Weights of a small transformer language model: MLP 64 SwiGLU.
Each number is 128 + 24 x the weight over its row's rms, rounded and kept within 0 to 255. Layers, rows and columns count from 0. The size above them is the row's rms in percent of the matrix's.

# layer 2 attention key, 128x64, rms 0.16, rows 115-127, columns 0-63
size [105  99  89 109  96  93 108  97  82  91  88  84  99]
[[154 121  81 118 147 123 170 113 101 182 137 130 123 114 175 119  75 149 132 127 151 131 122  92 109 172 113 149 144 127  98 135 122 115 127 162 136 109 101  90 110 177 124 135 138 125 117 144 118 151 109 130 124 136  90 110 127 154 133 138 149 177 140  83]
 [128 172 109 142 143 144 135 120  95 146 176  88 114 142 141 116 143  74 126 120 166 139 132 116  80 168 147 115 124 148 148 136 155  94 133 139 113 103 106 105 137 173 171 122  73 155 139 131 116 167 112 143 148 137 132 119 115 152 141 104 130 124 150 159]
 [101 141 141 109 133 144 136 115  88 158 142  90 153 140 170 116 143 153  88 100 177 137 125 164  93 138 120 129 128 172 136 130 133 134 139 109 143 124 112 137 175 115 138  97 118 146 157 141 116 139  66 145 168  75 110 134 107 119 116 112 104 104 133 109]
 [ 85 101 149  82  94 133 100 134 107 103 126 118 107 123 143 153 140 131 110 116  70  77 162 145 135 109 109 110 125 146 141 125 150 144 134 108 126 107 126 156  94  75 141 119 145 142 130 141 111 137 111 123  98  81 147 126  79 106 112 115 131 156  93 157]
 [139 184 123 146 136 112 156 129 109 186 102  88 132 110 122 128 136 149 128 112 151 151 109 109 118 121 160 133 114 135 139 161 103 103 153 125 120 181 136 125 153 102 143 140 110 147 146  87  94 137 164 108 134 129  95  95 124 116 108  81 126 109  99 178]
 [171  86  98 138 126 148 152 124 142 120 158 143 164 157 122 149 155 126 176  97 111 112 115  97 111 125 130 127 122 145 112 148 140 120 109  96  99  96 174 117 131 147 132 133 156 152 109 115 130 110 177 141 119 164 107 138  94 135 143 172  71 108 111 118]
 [171 148  84 149 111 139 138 139 136 139 130  70 116 123 195 137  95  95 111 111 145 138 147  98 127  86 111 149 140 102 116  89 121 141 113 123 132 168 154 113 133 135 121 124 113  94 105 157 101 164 116 124 146 170 123 142 161 139  97 135 120 113 107 153]
 [122 102 105 115 131 106 133 146 159 119 130 146 151  86 165  98 126 168 174 145 120  97 158 141 152 137 114 127 135 111 119 152 132  62 121  98 117 119 147  79 115 107  68 106 138 147 135 150 138 149 171 125 125 103 133 123 147 146 114 120 156 116 120  85]
 [118 121 106 122 138 100 115 146  96  55  78 125 113 114 108 106  90 136 155 147 107  99 107 142 127 113 149 143 116 119 117 100 140 115 139 102 149 154 167 135 129 106 110 156 140 151 136  85 152 154 116 132 153 169  87 162 112  85 131 101 130 114 138 149]
 [114 121 126 149 120 105  98 122 117 118 120 125 143 110 146 147 144 150 134 174  91 166 107 137 110  94 132 125 103 169 152 147  89 133 198 121 142 127 119 101 146 151 130 123  97 135 146 141 121 100 119  90  69 145 144 134 110 115 141 119  60 112 116 125]
 [123 128 122 125 108 123 143  99 118 106 128  81  77 117 127 136 148 123  97  83 118 130 131 145 116 133 108 138 172 109 133 128 124 115 170 103 155 104 120 127 181 157 116 112 159 163 122 136 161 144 160 119 124  81 168 174 151 102 152 105 138 124 103  91]
 [118 166 138 135 110 123 124 106 167 145 141 106  90 123 136 138 145 179 180 184 138 125 116 115  99 126 145 109 143 143 129 134  88 142 127 140 152 129 167 150 149  90  82 176 100 164 139 107 110 111 118 144 135 171 135 146 126  93 128 133 120 134 157 135]
 [109 129 118 167 139 178 123 152 145 111 113 137 110 140 160  86 102  77 124 173 114 132 111  87 152 101 139 150 147 142 133 106 116 124 151 120 137 138 156 150 118 118 150 136 149  87 140 143 117 158 152 159 112 117 107 140  92 108 187 157 167 116 140 111]]
# layer 2 attention query, 128x64, rms 0.153, rows 116-127, columns 0-63
size [101 111  98  94  99 101 111  91  93 100 101 100]
[[108 148 111 133 131 107 131 138  70 134 146 118  84 139 145 118 116 100 141  99 168 164 111 157 117  97 117 120 109 131 125 131 151 129 139 117 106 113 156 110 138 187 159 126 120 119 182 106  89 138  86 110 139 140 130  94 114 112  83  92 124 100 151 113]
 [115 168 160  62 136 129 148 119 107 138  91  96 142 172 111 101  89 137 125 122 120 146  94 108 138 122 112 132 161  98 126 132 122  99 131 148 140 124 109  96  98 112 149 155 129 155 107 109 174 127 126  89 151 131 130 107 139 147 111 180  84 123 144 120]
 [ 83 142 131 145 159  99 143 124 128  92 156 146 144 126 103  98 129 143 123 129 132 118 139 139 133 137 146 118  69 174  88 160  65 135 147 116 106 170 144 145 148 129 115 112 114 122 130 124 127 133 138 160 113 110 113 136 106  73  83 159 145 144 106 159]
 [118 140 151 131 134 113 163  95 119 120  97 126 134 127 136 138 109  66  91 100 130 119 167 143 153  85 119  75 143 104  82 110 136  99 107 144 100  78 117  83 143 147 152 119 136 152 147 152 141 131 121  93 106 113  89 119 131 128 121 117 107 161 134 132]
 [132  89 125 132  96 107 120 127 118 141 133 147 154 122  80 141 168 128 147 104 127 164 133 101 154 185  80 116 172 128 133 127 147 121 123 129 118 101 171 140 136 146 120 127 112 115 134 116 116 176 180 147 152 148 141 138 114  79 153 111 143  83 142 117]
 [130 144 161 130 128  59 120 124  78 128 123 160 136 159  99 191 127 129  86 146 143 133 128 149  77 136 149 124 160 142 162 119 127 122 143 147 112 132 112 116 103 135 148 138 120 109 122 130 111 104  85 106 168 161 116 129 155 110  99  92 150 132 129 141]
 [168 106 104 156 146 119 129 125 111 115  95 130 154 128 116 137 136 138 129 129 130 100 161 130 160 134 151 190 111 123 115  95 149 157  98  77 105 118  88 127 127 120 171 152 150 154  91 108 114 122 178 132 115 152 120 155 126 147 148 148 146 147 100  82]
 [103 121 127 154 148 114 123 114 151 127 117 124 122  80 116 154 130 123 145 140 111  96 160 132 119  91 168 118  91 148 167 129 146 106 174 169 124 125 104 144 122 103 143 103 174 128 113  98 172 133 169 169 173 132 116 124 115 137 127 138  87 102 156 109]
 [129  96 115 126 127  99 138 118 158 151 151 123 109 113 110 126 113 136 127 167 135  99 142 130 119 157 168 121 170  90  96 110 103 166  99 165  77  88 133 129 143 153 111 108  95  64 143 132 132 138 110 130  95 158 109 140 159 125 141 145  98 113 103 117]
 [101 136 159 128 153 134  84  93 122 124 133 162 154 147  89 129  98 149 174 117 155 122 137 124 151 139 177 182 115 119 139 144 113 133 105 144 120 103 157 116 148 114 112 138 122 163 120 124 139 165  91 169 120 164  99  85 155 122 140 156 122 128  97 141]
 [119 137 133 168 121 144 158 130 186  93 113 151 132  98 136 149 143 133 128 100 114 145  94 125  97 105 124 125 134 118 109 188 161 142 119 177 147 126 128  91 133 132 150  89 186 140 101 107 157 121 139 130 154 167 151 108 151 128 163 138 137 146 135 121]
 [156 108 151 104  97  90 144 170 110 146 145 131 155  84 155 118 156 132 155 111 108  89  94 158 118 144 146 136 135  97 115 121 128  80 154 100 155 102 134 111  99 143 138 141 113 127  68 111  85 124 106 183 131 121 130 125 135 143 148 152 130 138 118 141]]
# layer 2 attention value, 128x64, rms 0.175, rows 96-107, columns 0-63
size [ 97  92  97  94 104  95  89  75  90  80  99  98]
[[109 175 103 134 109 154 126 101  95  73 129 190 138 165 103 126 118 116 144 132 112 122 104 108 164 139 117 158 149 138 114 109 133 147 128 144  92 132 158 124  83 115 142 159 153 129  99 113  95 117 135 119 133 132 123 112 150 190 125 154 144 137 146 163]
 [141 135 124  99 131 113 126 132 136 134 136 148 131 138 112  90 180 174 150 146 120 155 120 104 123 125 116 135 140 102 120  98  92 108  83 132 102 141 160 103  95 122 119 119 141 116  70  95 134 101 154 166 151  95  66 107  90 124  98 117 112 118 125 110]
 [123 135  68 121  98 166 149 112 127 111 154  94 135 166 121 156 161 136 104 131 104 152 104 126 123 113  83 138 105 148 143  49 119  85 174 144 127 115 108 116 158 126 133 130 126 114 118 120 102 119 132 132 114 114 129 125  83 135 113 164 148 156 134 139]
 [162  95 145 134 102 112 146  76 149 131 142 139 109 160 135 148 136 125 111 113  69 124 105 113 133 162 139 141 151 150  89  76 127 136 143 126 135 126 141 141 119 144 134 141 140 148 148 123 174 151  86 151 125  94 117 184 145 126  83 120 151 125 163 110]
 [131 175 132 114 110 138 145 128 148 176 183 134 131 116 119 140 124 126 135 148  84 162  85 124 115 136 122 144 149 110 164 100 133 140 120 118 132 160  97 101 111  80 166 151 138  91 153 138 118 148 130  92 134 111 105 102 152  98 116 126  89 152  87 117]
 [144 108 103 174 109 125 158 129  78 158  90  94  75 127 131 154 134  83 133  98  74 113 159 123 120 125 130 130 112  78 117 114 120 132 143 130  99 133 140 108 102 133 127 116 122 143  96 133 141  87 137 149 122 134 170 160 133 130 164 125 102 139  92 130]
 [129 163 120 136 117 149 192 141 106 152 157 120 119 107 138 142 120 165 110 111  80 147 120 142 182 101  99 153 139 137 143 134 136 103  75 118 142 145 143 119  92 149 161 116 141 126 112 128 103 156 125 114 120 104  95 156 102  90 111 132 123  82 136 102]
 [131  99 105 131 160 100 135 159 106  83 137 131 139  94 148 103  96 131 137 122 105 160 137 102 103 169 101 124 111  89 163 113 134 148 132 162 151 126 129 129 151 150 106  99 203  89 147 154 139 105 123  92 132 109 117 110 165 130 124  97 134 137 125 127]
 [153 151 115 150 123 125 109 164  88 157 150 141  95 109 126 131 155 181 116 131 122 126 130 126 111 155 126 101  89 134 120 112 148 128  62 139 176 160 133 138 146 127 154  89 121 140 154 163 121  94 142  66 118 129 112 126 141 152 118 122 125 114 100  97]
 [107 193 107 122 114 120 103 128  99 113 172 140 117 116 153 137 126  92 154 113 138 179 107 116 100 106 186 101 127 114 100 134 129 146 133 162 122 129 179 130 150 136 155 115 157 149 108 140 113 149 146 127 111 119 109 129 125  76 140 136 106 111 135  84]
 [104 125 179 142 114 103 151 103  97 143 139 123 142 101 144 144 137 129 142 128 108 119 151 129 122 147 119 179 147 127 104 137 155 141 136 113 113 140 155  83 101 179 188 152 117 108 117 124 133 105 104 137 156 107 136 141 103 174 125 125  72 145  84 138]
 [164  89 161 131 129 124 105 166 135 139 115 108 156 123 125 127 143 102 165 131 134 123 160 156 133  75 157 135 125 160 141 103  97 121 123 119 171 129 168 125  92 132 119 133 100 148 131 117 145 107 163  94 121 116 178 133 153  91 145 102 136  91  86 110]]
# layer 2 attention output (transposed), 128x64, rms 0.0933, rows 96-107, columns 0-63
size [ 98  98 100  92 107  92  98  78  84  86  90 104]
[[107 159 172 113 142 105  89 127 123 122 123 159 132 141 164 130 150 138 175  90 122 140  99 152 103 131 106 121  97  78 107 112 139 163 158 106 122 132 109 108  91 113 108 121 122 118  93 147 100 140 143 181 122 128 101 141 148 134 150 138 131 154  98  78]
 [141 137 109 167 131  96 142 127 147 118 108 141 120 113 150 133 106 186 172 122 123 116 131 152 136 124 140 115  72 138 138  77  96 119 133  89 148 116  87 157  77 139 149 123  95 119 143 124 111 116 105 121 107 169 175 104 154 119 134 144 131 145 153 153]
 [153 131 138 124 119  84 119 100 177 135 147 120 126 103 171 140 114 146 135 142 135 149 114 142 107 144  92 139 138 121  98  60 163 139  83 129 170 148 125 123 106 135 135 162 104 120 166 156 159  99 152 142 139 118 149 118 109 169 130 124 139  98 137  88]
 [112 111 152 130 114  89 113 137 165 150 125 130 118 118 145  99 100 131 103 115 150 126 137 144 122 107  92 154 131  82 145 110 135 154 115  91 147 157 155  94 150 115 108 129 148 110 170 124 129  96 110  88 142 112  95 150 149 159 169 181 178 137 137 148]
 [138 102 103 108  98  85  94 108 124 121 147 129 154  54 106 144 151 133 162 120 183 147 175 133 125 119 113 149 124 117 129  74 142 139 100 124 100  98 136 161 108 132 129 135 129 112 137 110 158 117 137 135 144 145 124 150 112 106 184 128 130 147 141 107]
 [130 159 143 127 140 131 130 138 133 148 103 164  94 157 147 134 101 135  90 122 124 146 104  86 142  78  84 121 137 114 125 110 136 146 115 115 140 135 115 114 122 151 184 120 201 158 104 132 171 126 126  94 161 154 157 128 109 150 157  96 121 123 119 122]
 [132 157  96 134 145 110  98 166 121  97 149 144  89  97 127 122 156 164 133 148 157 138 114 135  78 122 103 164  99 124 152 108 118 152 136  92 159 103 102 154 105 148  85 164 126 105 158 109 136 155 142 116 122 126 141 137  91 119 125 133 162 136 181 122]
 [112 117 137 134 162 167 100 103 119 100  68 139 140 124 121  91 116  97 125 155 146 157 126 143 131 180  92 123 129 113 141 111  85 136 111 108 101 123 124  92 159 161 130 144 132 140 111 111 121 119 108  67 133 122 160 147 116 149 130 136 140 179 108  98]
 [113  79  93 115 123 138 112 127 124 111 106 145  95 135  69 139 123  90 104 177 118 136 140 124  77 145 115 124 139 126 100 103 126 132 147  97 109  88  96 170 106 113 156 129 150 124  98  97 143 102  98 133 129  91 141 135 115 144 134 180 132 138 103 133]
 [141  93 119 110 170 136  91 167 118 122 160 154 126 125 121 104  80 135 138 132 120 115 123 115 125 117 143 171 104 159  94 128 171 189 155 157 112 131 108 129 131 116 122 179 109 152 140 102 162 132 107 122 146 141 108 120 128 109 156 124 133 190 137 124]
 [152 131 140 119 127 126 119 142 171 134  99 167 135 138  96 143 168 157 104  86 106 129 163 106 116  64 119 139 121 125 178 118 107 101 124 133 121 158  88  90  95 142 138 148 159 131 140 153 104 146 132  99 113 173 135 120 139 155 136 110 137 130  92 103]
 [132 120 118  94 113 119 118 174  80  74 127  87 137 155  83 141 132 151 143 139 106 131  93 114 148  96 149 117 123 116 135 112 119  75 159 142 119 141 153 119 144 107 142 102 117 151 141 169 138 127 146 124 170 119 141 137 133 113  73 105 118 107 124 171]]